Weights of a small GPT-style language model, trained from scratch on English Wikipedia.
Size: width 160, 5 heads of 32, vocabulary 2048, 9.36M parameters.
Training: a variant of Muon for these matrices, 271M tokens, 8274 steps.
Each number is 128 + 24 x the weight over the matrix's rms, rounded and kept within 0 to 255. Layers, rows and columns count from 0.

# layer 19 MLP up, 640x160, rms 0.0618, rows 224-386, columns 120-159
[[ 86 148 140 105 159 176 131 143 133 134 116 127 118 143 149 132  80  75  99 113 115 118 159  87 111 160 145 167 108 112 143 112 161 126  90 156 143 170 121 111]
 [160 155 169 115 119  66 118 141 141 103 137 117 108  81 119 104  95 151 119 158 162 151 143 110 143 108 120 119  96 108 181 116 122  97 163 132 156 149 134  95]
 [155 162 135  98 143 165 147 132 124 117 131 131 123 124 164 120 116 121 114 112 132  98 152 104 143 144  96 119 142  47 105 150 144 136 117 146 117 114 100 100]
 [138 149 128 148 156 134 163 150 115 112 153 101 102 122  82 117 171 112  95 191 129 148 105 139 121 135 149 120 131 151 115 176 167 125 129 142 137 115  85 110]
 [116 180 134 139 144 104 117 125 135 136 161 130 109 128 156 101 139 119 124 122 129 131 130 142 106 106 141 109 139 127 107 135 125 180 167 121  87 150 130 113]
 [149 169 149 114  92 107 107 167 138 141 115 106 133 121  98 149 102 147  97 142  97 115 134 175 136 133 145 146  82 126 125 115 119 103 139 153 141 142 116 156]
 [143  94 139 132  99 137 147  94 150 105 169  75 104 167 150 140 131 126  97 146 105 150 136 129 115 125 154 118 110 124 132 136 133 131 102  85  80 144 165 128]
 [116 118 102 107 148 123 149 100 108 108 145 104  95 155 148 116 161 141 124 144 156 130 182 154  92 133 157 148 106  78 143 148  78 124 133 160  60 130 152 155]
 [135 106 150 119 150 136 126 101 111 125 123 113 140  93 131 180 124 160 122 167 147 108 164 166 113  99 120 134 145 154 116 114 173 139  88 163  80 126 143 100]
 [162 147 118 141 128  82 116 131 101 161 100 124 155 127 161 162 120 106 147 101  52 188 130 132 153 130 171 137 118 154 149 138 129 149 135 158 139 126 129 101]
 [129 155 157 129 146 133 154 151 163  98  92 163 133  98 119 122 117 162 143 137 114  99 109 159 137 192 111 168 146 153 160 114 109 111  81  93 131  92 168  99]
 [100 136 124 129 130  82 125 114 121 111 145 155  57  94 181 113 114 108 132 124 151 112 136 115 115 127 107  99 108 118 120 115 154 127 154 133  90 110 164 118]
 [165 116 105 131 137 157 130 122 104 174 108 116 134 115 137 105 116 125 136 111  70 156 140 157 147 136 130 175 152 113 119 116 124 124 140 177 149  94 115 122]
 [ 80 114 119 140 124 162 128 147 113 151  85 111 126 106 145  90 146 126 136 147 147 130 141 138  94 137 137 116 110 105 143 143 142 104  89 125 114 133  93 110]
 [125 129 104 130 117 107 125 148 109 102 108 148 165 135 185 136 128 133 123 136 165 140 162  94 139 127 128 129 129 133  95 149 141  81 132 140 137 121 162 125]
 [ 95 160 103 161 125 115  62 143 143 155 182 134 155 105 135 124 148 172 120 157 124 127 151 112 122 135 129 168  92 147 152 155 141 142 139  99 146 112 138 174]
 [112  82 112 156 117 115  84 110 143 147 123 113 108 146 134 169 117 190 110 128 142 143 146 177 119 144 116 134 123 127 115 134 124 114 156 105 118 148 179 167]
 [135 118 135  84 131 144 112 123 140  98 142  91 164 133 161 134 115 144 121 152 126 112 103  89 164 137 101 121  98  97 114 148 115 111  89 142 152  83  91 113]
 [116 166 132 109 125 115 107 109 132 122  87 159 140 103 127  93 114  97  97  61 127 140 105 119 108 161 147  74 151 133 145 159 111 162 129 129 138 134 102 126]
 [127 141 134 154 138 146 151 101 101  85 130  92 150 160 135 179  80 124 146 141 178 128 103 163 117 130 123 134 143 136 110 136 114 111 121 168 111 117  89 111]
 [ 96 135 138 143 131  77 145 113 112 134 112 179 138 129 103 113 109  84 154 166 135 116 138 182 131 130 119 172 179 105 125 151 137 154 120 178 132 138 147 135]
 [ 95 148 121 107 120 125 143 148 125 127 113 135 102 158  97 147 129 119 105 138 129 128 119 147 113 171 122 170 133 127 122 111 123 127 126 127 110 153 138 116]
 [139  79  96 128 105 119 100 134  96 139 134  70  90 183 148 117 106 136 145 138 101  90 160 102 138 128 141 123 104 139 140 144 108 127 150  98 153 130 133 123]
 [135 130 193 112 127 111 146 119 121 121 136 126  96 168 116  85 148 145 118 102 115 133 151 152 121 127 124 118  94  99 134 110  50 136 117 140 100 158 148 166]
 [146 117 165 127 136 115 146 133 131 171 164 134 152 146 114 111  96 104 141 144 136 117 148  79  94 130 104 168  86 118 138 131  81 126 113 136 131  79 116 124]
 [131 136 129  91 109 141 101  97 146 141 136 138 109 139 109 115 158  87 158 132 104 129 122 123 147 168 142 143 108 113 137 136 117  97 116 162 116  73 109 147]
 [102 116  86 163 123 113 121 116 159 145 122 132 139 163 144 113 119 113 185 153 163  74 122 118 128 139 144 118 117 154  65 118 121  96 126 120 117 134 106 142]
 [112  95 119 144 125 179 144 173 124 151 160 116  82 103 150 117 167 136 120 118 131 175 135 135 151  90  93 139 111 181 143  96  87 169 128 119 128 120 146 136]
 [120 169 130 123 125 120 143 105 148 123 105 156 159 170 169 110 102 143 121 133  98 149 157 154 169 161 139 135  76 150 114 120 101 152 111 112 120 104 161 155]
 [105 149 151 132  93 105 143 139 128 172 109 169 109 133 159 151 114 155 116 126 127 119 138 142 122 101 151 177 125  76 114 121 139 153 108 119 128 151  96  90]
 [116 137 149 163 135 134 116 120 129 122 101 118 115 104 104 121 104 104  91 122 142 117 157 133 129 141 118 126 100 132  68 158  75 155 146 161 128 140 129 130]
 [151 126 160  98 134 140 151 138 109 114 124 124 113 110 148 171 108 127 104  93 127 150 143 147 135 111  78 113 118 118 123 114 143 146 146  76 116 140 148 123]
 [154 144 112 134 106 106 129 109 110 115 164 138 132  97 148 142 139 150 114 152 122 149 134  86 109 124 135 128  94 140  97 125 106  91 134  99  97 121 164 135]
 [ 79 164 171 134 178 106 106 141 157 130 111  95 111 107 167 141 153 149 116 154 131 103 169 181 134 120  91 123 150 115 128 119 150  96 113 122 130 119 107 150]
 [ 87 132 145 157  72 115 135 127 110  77 157 150 109 142 153 135 144 140 140 136 127 149 125 111 128 100 111 131 124 133 155 146 138 149 138 146 107 143 120 158]
 [ 86 157 194 156 174 107 126 124 113 164 163  83 116 105 150  98 181 153 111 161 161 101 118  87 122 127  91 142 129 104 140 160 118 118 116  82 155 175 123 111]
 [136 129 127 103  83 133 111 135 102 123 142 147 185  95 130  75 127 106 139 140 128 113 153 107 147 141 101 127 133 141 109 137 156 108 116 178 112 180 115 117]
 [164 126 127 114  81 107 162 141 146 144 161 117 122 136 108 157 109 160  83 118 112 122 126 139 154 105 136 161 113 125 119 131 116 131 136 138 118  56 142 105]
 [143 132 152 117 158 151 135 115 107 128 119 128 132 124 132 107 125 169 100  96  86 140 143 150 110 113 136 113 121 111 131 168 145 157 155 143 172  88  77 103]
 [109  89  97 130 150 117 152 112 115 128 134 112 129 169 143 189 135 144 132  70 102 131 154 142 120 114 158 107 114 107 149 121 141 122  82 159  91 102 181 122]
 [134 110  92 175  88 128  98 135 108 173 160 166 101 118 126 171 125 119 154 124 122 147 116 126  94 151 117  97 116 101 145 145 112 128 174 126 117  86 123 126]
 [105 136 109  95 137 119 152 131 137 117 117 130 181 105 133  83 171 128  98 145 128 113 125 112 154  93 136 129 143 111 116 135  92  99  84 165 101 141 146 135]
 [108 165 119 143 143 116 145 141  70 104 126 139 131  94 139 181 156 142 127 119 129 147 144 132 174 162  99  95 141 118 101 110 113 124 105 132 143 151 156 109]
 [114 159 134 125 164 133 142 147 131 138 144 153 113 147 127 112 167 129  85 119 120 140 141 139 119 162 132  98 109 145 136 122 121 139 125 145 143 140 146 185]
 [ 90 141 141 121 134  80 142 108 103 120 147  99 110 151 118 155 118  98 106 143 150 142 132 149 106 140 105 128 126 107 106 121 127 125 102 128 151 146 112 156]
 [113 115 151 155 141 116 149 100 147 111 132 150 123 140  96  92 148  83 135 136 147 165 132 135 120 135  86 163 159 104 120 181 138 119 130 137 128 129 174 110]
 [127 158 102 116 137 120 133 131 145 169  72 155  99 140 132  84 121 120 129 147 113 109  95 128 130 112 124 146 138 140 122 117 154 106 143 183 136 120  97 104]
 [117 114 142 162 166 103 145 113 158 117 141 122 135 138 114 125 125 166 106 111 133 158  88 130 161 105 150 115 151  80 190 118 100 155 127 158 179 135  57 135]
 [ 89 119 108  99 124 120 121 125 139 133 155  83  93 143 174 139 110  88 120 184 113 153 173 136 127 124 106 143 116 149 122 180 138 112 108 140 146 129 150 112]
 [170  82 115 145 106 104  85 136 142 150  87 122 137 149 125 106 146 121 104 106 164  96 127 128 115 158 135 128 113 119  96 122 105  99 142 163 180 139 165 136]
 [123 128 141 132 124 149  88 112 132 147 120 126 132 111 149 100  88 119 105 132 109 116 161 199 144 143 153 159  73 128  95 110 127 146 126 139 138 123 128  92]
 [149  93 133 147 181  91 130  79 110 129 123 163 117 127 137 142 121 144 149 144 121 104 125 104 139 114 114 150 131 147 113 108 120 125 123 104 115 104 159  98]
 [111 105 160 130 133  93 128 128 119 160 116 126 146 171 113 136  94  99 108 151 126 134 129 131 127 163 121  85  91 107 122 125 127 103 153 167 113 140 145 130]
 [132  99 126 127 160 153  94  96 142 139 130 121 130 161 111  90 124 157  81 126 103 128 153  95 102 111 125 124 161 125 127 135 102 128 111 118 132 113 138 134]
 [141 158 112 111 153 104 114 129 141 146 130 167 147 128 119 124  67 161 154  83 134 104 133 143 115 135 126 181 134 137 151 147 154 121 175 112 136  79 133  98]
 [ 90 114 110 144 152  78 125 100 113 137 116 128 123 123  98 138 150 141  84 164 110 116 149 154 113 141 114 154 107 105  94 133 154 126 160 139  91 160  92 105]
 [124 128 113 137  73 156 102 155 109 135  65 117 153 134  95  85 149 121 136 132 160  88 129 136  76  83 148 101 147  94 146  96 144 131 108 146 143 114 107  98]
 [103 109 123 127  94 141 117 106 105 134 139 161 181  95 126  80  83 119 146 135  77 152 151 100 103 122 112 153 122 178 124 125 109  91 147 137 156 132 133 165]
 [ 57  92 134 173 143 173 130 102 100 183 135 107 147 138 134 146  88 141 111 124 109 121 107 106 157 116 135 113 137 103 135 121 196 108 128 134 182 180 135 193]
 [133 152 105 108 137 124 113 137 131 150 137 159 133 112 113 115 122 114 133 149  98 140 164 134 158 125 121 119 192 152 136 107 112 116 101 127 131 105  76 129]
 [134 132 125 112 124 139 124 100 115  85 139 150 174  99 102 173 144 124 136 146 111 130 103 116 122 144 163 119 125 113 102  88 116 110 133 134  85 133 138 129]
 [112 135 131 124  81 163 140 124 142 161 122 135 166  94 146 155 136 146 108  88 114 109  93 110 140  64  96 109 131 131 131 130 120 119 154 102 143 147 150 128]
 [163 166 133 148  93 137 156 136 114 135 183 130 128 126 127 106 131  94 142 133  71 168  98 145 162 123 142 116 124 117 159 141 129 182 160 170 108 119 144 119]
 [112 129 122  97 107 196 136 108 124 140 124 157 168 120  84 117  70 129 112 140 135 123 139 160  55  96 178 117 159 167 126 123 133 122 106 132 102 109 133 114]
 [142 124 133 105 143  96  90 161 109 104  94 144 183 158 148 146 159 109 145 141  87 166 122  99  93 120 105 165 116 108 148 100 124 110 118 109 163 135 134 138]
 [125 117 158 124 161 112 120 142 139 105 127 126 118 101 109 145 144 127 173 109  93 136 114 127 110 170 167 137 111 138 178 142 134  51 116 139 138 101  88 149]
 [154 136 139  94 136 160 150 139 132 155 136 107 102  57 121 121 110 128 121 123 133 121 126 147 146 154 115 124 160 123 152 134 128 121 140  84 116 104 105 127]
 [158 146 117 132 123 147  98 130 116 136 129  91 149 104 134 137 160 153 122  76 135 120  93 145 131 115 133 125 114 140 127 144 177 124 133 149 154 158  95 124]
 [127 123 188 140 142 136 133 121 122 166 159 164 140 114 127 123 126 128 155 153 114 174 135 130  91  96 144 112  92 109  73 132 127 156 158 117 133 114 130 117]
 [176 115 124 112  70 107 127 131 108 146 132 145 110 133  84 108  96 170 107 108  79 157 106 144 136 105 157 174 135 130 154 133 112  95 139 111  89 127 177 143]
 [139 170  82 103 122 127 138 147 109 111 121 127 170 140 125 126 137 106 150 139 174 122 119 107 115 112 142 136 141 132 132 108  90  85 114 139 106 116 155 109]
 [119 140 123 104 146 107 151 110  85 120 132 159 122 124 111 110 119 141 145 105 123  94 100 126  94 126 107 140 126 112 174 143 155 117 115 129 106 149 133 145]
 [164 123 147 125 103  92 112 129 114 142 129 142 172 114 134 159 162 129 145 106 127  91  74 140 129  91  92 137 111  90 144 135 110 145 167 124 138 104 130 122]
 [155 131 130 155 130 141 122 103 122 218 140 136 148 123 128  94 115 164  75 160 129 136 106 123 167  92  90 157 132 147 141 104 155 143 167 128 135 162 110 171]
 [132 144 131  80 110 165 138 138 127 152 101 134 154 129 116 102  92 123 116 104 111 148 124 129 103 112 131 128 119 149  87 130 127 118 160 138 131 120 115 112]
 [144 119 150  97 132 121 113 153 133 151 133 127 128 118 123 121  93 135 145 141 114 121 137 134 146 120 157 131 181 104  97 126 133 104 141 113 181 136 176 125]
 [145 111 122 128 122 107 109 114 100 141  99 110 132 143 129 129 115 126 174 194 139 146  70 122 106 128 121 149 112 148 109 143 108 119 125 122 161 103 130 117]
 [147 151 155 109 152 142 135 108 106 130 148 164  97 144 129  90 149  99 102 156 121 149 117 149  99 133  40 171 147 135 115 137 134 114 186 116 107 150 173 146]
 [129 116 106 125 113 101 149 134 160 143 143  98 128 115 152  65 115 113 165 139 115 113 122 122 132  88  84 115 148 119 107 131  73 166 147 119 132 109 134 109]
 [119 124 116 151  94 100 145 128 130 155 169 121 120 126 120 105 151 120 111 113 128 115 154 150 137  98  94 135 131 125 141 159 125 131 170 131 124 184 122 126]
 [145 115 136 121 144  96 191 151  87 136 151  95 151 125 167  71 154 151 149 137 137 117 148 160 122 147 145 106 165  98 120 148  98 122 117 146 134 107 137 131]
 [169  81 129 224 153 137 157 102 103 145 159 138 119 144 146 105 120 144 109 116 143 126 137 132 127 114  95 127 147 141 124 111 138 151 137 145 136 149 115 102]
 [147 137  98 126 140 144  96 139 118  80 125 101 123 158 167 133 138 129 143 106 106  60 135 148 126 107 146 111  64  81 141 129  97 134 102  91 168  98  95 114]
 [118 108 124  85 124 156 110  98 104 142 111 106  94 134 153 170 156 124 143 102 127  73 126 116 139 118  81 121 163 153 100 127 119 148 125 137 109 121 152 146]
 [107 135 120 129 151 109 155 102 131 116 121 137 136 106 115  71  87 131 160 142  82 136 142 155 131  70 112 125 170 153 116 119 138 152  95 150 169 116 129 112]
 [139 138 115 130 127 131 147 143 100 144 132 112 152 115 156  83 129 105  96 116  91 132 127 166  90 167 124 110 132  93 194 132  87 140 125 115 161 132 109 119]
 [133 140 120 137 141 135 103 121  89 115 113 127 163 150 133 152 124 110  87 142 143 146 130 122 131 173 129 127 138 146 164 161 116 132 127 163 135 102  97 112]
 [109 141  84  42 140 155 128 132 150  89 136  97 158 148 134 118 146 125 122 196  90 151 111 117 119 165  96 115 106 138  85 158 124 140 114 131 100 137 144 152]
 [156 151 159 131 147 127 149 187 100 138 116 106 125 163 147  97 109 120 148 129 110 158 144 134 139 112 109 139 138 166 172 114 131 159 146 185 139 155 141 128]
 [117 166 117 152 142 144 136 124 128 166 119 141 142 145  97 153  73 159 156 130 130  89 131  99 192 165 181  93 140 114  91 132  92 161 152 135 113 153 100 133]
 [118 172 149 167 142 153 135 166 105 105 107 134 107 106  82 112 129  91 160  91 157 132 160 107 114 117 148  70 105 132 126  94 132 124 118 129  81 100 114 139]
 [138 116 136 143  78 171 146 115 139 144 100 136 118 112  96 147 121 147  89 140  92 133 135 114 118 172 134  89 127 111 185 158 100 139 108 115 143 149  84 148]
 [112 106 163 153 102 146 138 119 106 126 145 146 121  97 160 123 119 130 116 148 115 128 151 107 132 120 120 129 125 160 111 185 127 201 130  98 117  95 139 142]
 [114 129  81 110 147 107 103 141  89 112 132 115 175 145  70 139 147  99 174 123  83  96 111  92 126  39 141 179 139 133 126 125 130 109 138 152 163 109 104 122]
 [115 137 118 128 196 166 106 125 138 130 112 149 152 128 167 144 127  93 111 142 118 142 101 126 100 132 133 145 173 187 141 109 110 153 156 103 164  69 149 131]
 [120  95 113  74 129 112 137 129 127 142 148 132 136 140  94 135  79 133  85 149 113  66 113 115 125 105 113  99 130 134 138 125 121 164  87 116 155 128 146  78]
 [140 123  95 159 121 159 175 132 156  83 131 152 124 110 124 138 138 141 141  98 168 145 127  94  92 129 164 156 118  90 119  94 117 144 132 139 125 126 122 146]
 [143 123  99 111 131 116 116 129 107 122 148  99 117 135 110 135 140 108 128 141 142 105 127 109 133 149 137 131 161 103 127 133 130 153  97 145 139 129 121 117]
 [ 73 150 130 108 127 130 134 165 165 126  97 129 156 144 127  78  98 171 111 138 158  99 163 126 150 106 101 151 165 115 161  81  93 131 101 118 101 135  73 118]
 [ 95  97 112  83 126 143 117  83 124 137 103 117 117 112 121 130 135 124 151 122 140 101 117 145 113 110 184 139 148 167 144 138 165 136 156 151  79 136 113 133]
 [107 178  95  95 156 123 114 121 148  96 129 117 131 111 127 107 134  71 166  95 138  74 139 117 168  98 114 119 105 135 143 109  92 131 127 137 158 124 116 113]
 [118 121 137 165 113 141 107 111 158  94 140 163 124  99 171  86 113 110  82 166 136 132 137 118 139 139 115 144 135 148 120 160 159 103 142 158 149 134 149 114]
 [155 130 140  81 141 137 165 101 101 137 191 170 107 151 146 121 103 163 128 155 129  95  81 150 100 130  79  93 175  97 109  83 179 102  74 107 106 123 124  94]
 [115 139 158 163 126 116 132 139 152  85 122 169 156 136 154 104 121 151 119 156 115 141 114 113 107 140 150 147 102  88 196 123 130 145 140 109 120 139 126 158]
 [121 101 135 122 154 133 125 132 122 164 157 138 143 155 151 149 138 144 116 109 111 141 128 132 119 174 157 107 144 133 156 115 118 137 161 140 132 110 103 156]
 [168 151  69 136 118 100 146 116  88 165 180 121 108 138 107 149 159 113 115 139 165 143 125 137  87  78 119 128  82 116 118 110 133  89 133 141 139 127 129 138]
 [133  99 175 112  87 111 113 161 118  83  54 156  96 129 152 130 142 144 139 133 143 115 118 138  72 107 152  61 137 135  97 140 146 174 132 133  87 105 119 135]
 [108  93 138 176 113 102 136 156 119 128 107  97 154  98 115 106 178 159  90  93 143 158 130 105 133 121 116 137 155 151 115 119 109 134 146 143 140 172 111 169]
 [113 171 138 119 124 113 129  77 136 106 138 137 107 111 160 110 121 115 159 118 146 133 122 100 116  93 131  62 112 125 123 129 153 140 148 147  93 114 129 100]
 [153  84 150  99  88 164 149 162 155 129  98 115 119 103 110 142 139 164  77 128 112 119  80 159 115 130 157 122 139 118 124 153  59 106  90 108 102 146 159 166]
 [113 165 167  69 177  89 129 140 134 152  93 148 135 124 108 118  97  93 104 112 133 112 132 148 169 141 142 118 140 105 163 161 144 122 144 128 112 135 152 162]
 [121 125 126 119 142  93  84  94 128  93 150 141 110 140 139 134 157  92 130 105 159 167 113 110 155 165 111 124 125  51  94 107 135 156 147 140 119  86 153 166]
 [138 148 159 144 120 118 146 107  91 158 127 130 137 147 123 144 139  90 129 126 129 140 128 124  84 109 146 146 172 132 118 143 106 161 150 118 108 113 116 154]
 [134  86 125 125 108 176 130 140 132  91 144 103 121  94  97 162 123 126 116  96 167 127 146 123 101 132 132 111 124 172 150 117 141 141 130 148 139 162 152 149]
 [162 154 127 137 142 139 132 177 111 125  98 133 117  94  87 113  99 168 112 145 107 176 114 149 145 121 139 124 133  62 155 138 110  94 143 128  95 155  92 105]
 [106 104 110 143 155  92  97 136 121 100 139 145 120 127 110 127 148 145 138 137 144 107 146 150 117 122 131 111 143 125 177  83  78 169 165 120 128 116 116 140]
 [102 137 141 141 133 119 135 154 102 110 139 119 131 128 169 120 156 120 137 162 114 161 120 135 107 115 121 170 154 146 118 170 174 119 120 135  97  98 127 117]
 [101 144 139 136  99 136 115 158 108 132 113 156 172 101 125 128  85 127 128 135 106  99 128 136 124 137 149 144 127 133 152 157  75  84 137 113 168 156 113 127]
 [106  92 143 143 143 127  87  88  95 145 112 150 119  97 132 140 102 140 141  85 132 141 107 114 118 153 103 150  59 109 126 145 121 168  98 117 149 128 122 164]
 [136 107 131 130 111  99 132 125 187 108 149 170 105 113 147 135 152 140 119 129 125 161 160 136 117 120 117 133 160 183 105 107 124 123 118  74 123 158 115 138]
 [142 143 147 123  99 122  88 123 136 141 152 154 140 158 159 135  97 142 133 109 126 117 114 146 127  97 112 108 141 121  78 131 132  94 148 103 140  94 153 103]
 [105 122 100 107 106  96 166 137 152 154  89 132 164 119  89 119  89 144 144 112  98 108 150 114 131 114 136 145 117 142 111 162 130 126 106 118 124 136 110 159]
 [173 159 100 186 149 142 148 139  76 154 142  45 149 164 130 198 126 132 119  94 118 110 125 162 133 119 159 106 105 114 101  86  99 130 122 114  60 154 133  90]
 [ 90 109 190 135 168 110 125 122 144 109 139 120 116 158 152 142 108 146 139 147 124  72 128 140 131 142 105 144 111 135 112 150 129 134 102 135 130 139 134 131]
 [ 81 137 120 137  95 133 131  93  85 163  89 117 101  57 137 169 110 124 131 131 124  87 140 122 119 117 121 116 117 126 118 132 130 132 166 105 137 134 188 125]
 [144 123 163 132  94 147 151  72 100 148 126 155 131 148 112  85 139 137 115 129 113 174 136 153 111 142 148 111 158 103 172 163  94 130 126 178 138 136 165 112]
 [ 96 164 147 136 153  96 140 123 143  98 120 131 134  78 177 151 122 121 119 121 127 117 104  87 149 122 149 142  84 116 130 139 146 128 149 108 135 118 148  61]
 [109 128 109 131 152  87 130 105 133 149 156 101 128 130 108 101 156 165 123 139 130 142 133 154 134 173 158  86 152 121 166  84 116 107  89 122 163 126 140 150]
 [ 97  85 125 160 138 134 106 156 145 128 112 166 119 120 154 107 141 139 137 145 164 145  91 160 119 150 146 149 158 125 116 115 111 174 181 129 174  82 132 133]
 [145 131 132 139 131 150 121 156  96 177 126 149 147 147 111 149 120 130 131 133 175 141 135 119 118 136 121 140 157 102 117 100 133 105 141 128 117 140 142 110]
 [144 104 142 135 122 130 122 162 171 166 115 144 136 154 100 120 121 170 107 116 153 123 145 148 124 167 130  93  73 199 131 155 126 143 142 119 116 101 112 175]
 [109 145 150 149  95 126 142 130 135 109 138 136 108 124 126 160 104 133 146  65  73 148 172 117 124 136 176 147 119 136 106 139 112 163  98 110  74 126 136 176]
 [156 122 100 119 135 113 116 133 118 118 130 143 114  67  96 100  99 124 127 125 123 120 162 131 134 162 144 136  81 142 168 133  88 164  87  74 111 152 162 144]
 [124 136  97 130 104 127 124 165 161 122 110 152 109 115 151 105 131 157 174 104 125 145 125 159  81 109 158 118 119 144 111 153 117  99 129 123 155  79 168 123]
 [132 129 111  92 150 134 160 150 129 149 178 172 118 183 133 120 143 138 130 130 117 135 150 113 135 129 119 108  76 156  72 138 154 139 121 155 106 138 111 139]
 [ 98 121 144  98 130 134 132  92 154  99 147 134 140 145 147 147 131 153 149 128  99 131 112 164 137 133 151 126 141 119 140 139 140  81  87 130 146  93  77 144]
 [127 133 117 125 137  99 180  90  95  55 105 142 178 124 117 166 100 109 124 153 125 135 116 120 102 174 125 114 107 157 102 118  95 156 135 119 140  84 127 126]
 [124  86 130 119 154 156 126 125 115 118 188 127 139 148 151 109 119 108 149 129 134 138 151 136 147 111 133 127 136 131 125 153 140 132 123 125 166 178 118 100]
 [123 113  91 119  93 120 134 136  94 134 110 100 122 103 151 119 144 152 155 132 152 105 137 150 135 118 174 124 139 168 155  84 139 122 156 148 167 142 133  95]
 [167 109 106 154 134 143 170 142 128 145 133 131 142  96 140 138 103 103 102  92 187 125 119 189 108 140 136 148  88 124  90 169 132 131 111  96 138 130 105 167]
 [160 116 111 142  89 124 179 144 125 138 151 128 115 115 157 142 120 118 142  90 151 118 147 122 139  66 125  88 119 134 118 125 163 142 136 136 125 116 141 146]
 [121 101 112  95 148 160 137 105 121 127 131 149 132 202 129 126 128 124 130 144 111 146 142 129 155 161  88 126  89 117 144 144  96  74 160 148 185 107 199 106]
 [ 92  78 123  92 138 158 122 137 147 117 154 120  97 170 182 188  97 136 157 153 127 132 115  97  86 102 107 160 127 143 120 119 108 148 133 168 105 160 142 156]
 [ 74 100 168 131 130 119 127 124 143 114 140 126 144 102 162 127 138 126 140 120 128 109 117  94 148 100 129 131 142 141 112 138 145 120 141 102 141  95  88  82]
 [143 134 123 144 116 166 140 161 136 122 135 125 153 104  87 130 116 180 137 146  92 157 132 111 121 164 131 129 110 119 119 109 169 136 120 132  93 136  95 162]
 [145 136 121 117 128 116 128 126 110 182 129 150 168 130 116 102 165 126 113 108 126 173  84  92 146 103 133 135 124 164 123 182 170 107 151 129 131 124  79 115]
 [159 136 110 147 136 137 106 146 105 131 117  98  82 114 124 146 133 182 126 116 123  97  74 128 158 106 149 125 110  91 146 116 120 106 171  94 158 129 157 151]
 [138 159  92 106 106 158 127 102 143 134 108 140 131 136 107  91 103 163  89 124 109 129 113 115 115 153 113 119 178 145 173 103 136 138 161 132 149 178 150 117]
 [172 101 120 135 112 138 154 109  84  95 132 133 178 131 120 107 136 116 144 152 103 153 140 146 122 125 112 127 146 109 161 132 101 121 161 116 137 117 118 156]
 [125 110 116 136 139 131 142 126 137 147 118 133 107 109 102 133 104 133 103 164 137 119 116 113 118 120 135 111 138 123 148 113 143 133 143  88 135 159 111 108]
 [142 106 123 141 136 159 128 133  63 183 107 136  90 102 111 133 131 179 178 144 118 106 116 105 110 151 119 156 115 124 172 149 132 103 134 175 131  85 129 164]
 [125 137 170 138 127 107 138 123 144 135 109 137 139 131 136 172 159 120 159 101  85  95 136 118 124  81 128 155 147  95 121 104  90 124 140 169  69 141 132 114]
 [ 91 114 136  70 140 132 128 165 110 142 113 119 138 132 116  99 117  91 139 120 151 129 122 142 138 136  98 108 150 159 111  97 133 145 118  69 154 154  96 104]
 [107 150 130 147 123 113 114 129 147 122 129 133 152 180 116  88 110 143 128 152 128 130 119 114 153 133 112 121 109 118 136 110  95 126 124 111 154 138 143  80]
 [114 143 152  94 130 195 121 164 174 115 128 146 116 145 166 151 168 112 191 134 158 166 116  87  94 135  72 132 103 102 169 137 101 139 122 158  94  87  94  95]
 [145 129 124  96 108 112 146 137 116 115 156 120 122  87 152 156 105 130 103 132 159 156 119 113 177 150 127 120 144 145 107 142 130 129 132 122 110 124 135 139]
 [144  74 150 132 134 130 129 104 131 144  77 146 116 171 132 101 140 137 136 134 109 118 124 125  35 116 127 153 103 101 190 159 128 117 127 133 150 105 137 139]
 [134 132 146 101 149 145 117 131  89 117 152 106 139 122 161 102 134 128 140 141 143 145 188 118 112 110 121 119 130  93 107 118 120 148 122 158 158 160 110 131]
 [124 134 151 104 130 161 121 146 159 135  64 133 107 109 142 121 117 140 157 175 127 121 103 142 119 107  92 124 144 168 121 122 126 103 121 104 134 105 139 118]
 [141 103 106 104 145 132 157 137 135 163 142 113 142 155 105  99 109 121 101 132 122 107 116  64 126  86 118 130 153 155 119 160 160  90 140 169  90 129 112  91]
 [129 164 126 123 163 105 122 143 115 119  77 185 194 113 108 127 132 151  85 116 110 115 117 137 116 147 139 135 102 128 155 117 107  92 164 129  99 106 126 122]
 [100 158 129 126  96 113 154  88 134 131 138 154 171 136 127 187  82 130 111 125 128 111 100 108 131 127 128 128 153 127 131  89 119  95 153  99 127 148 123 161]
 [161 100 122 114 122 173 181 123 131 136 144 170 122  93 148 117 115 144 132 119  92 134  77 114 108 119 137 121 105 132  90 188  82 108 100 125 146 122  90 152]]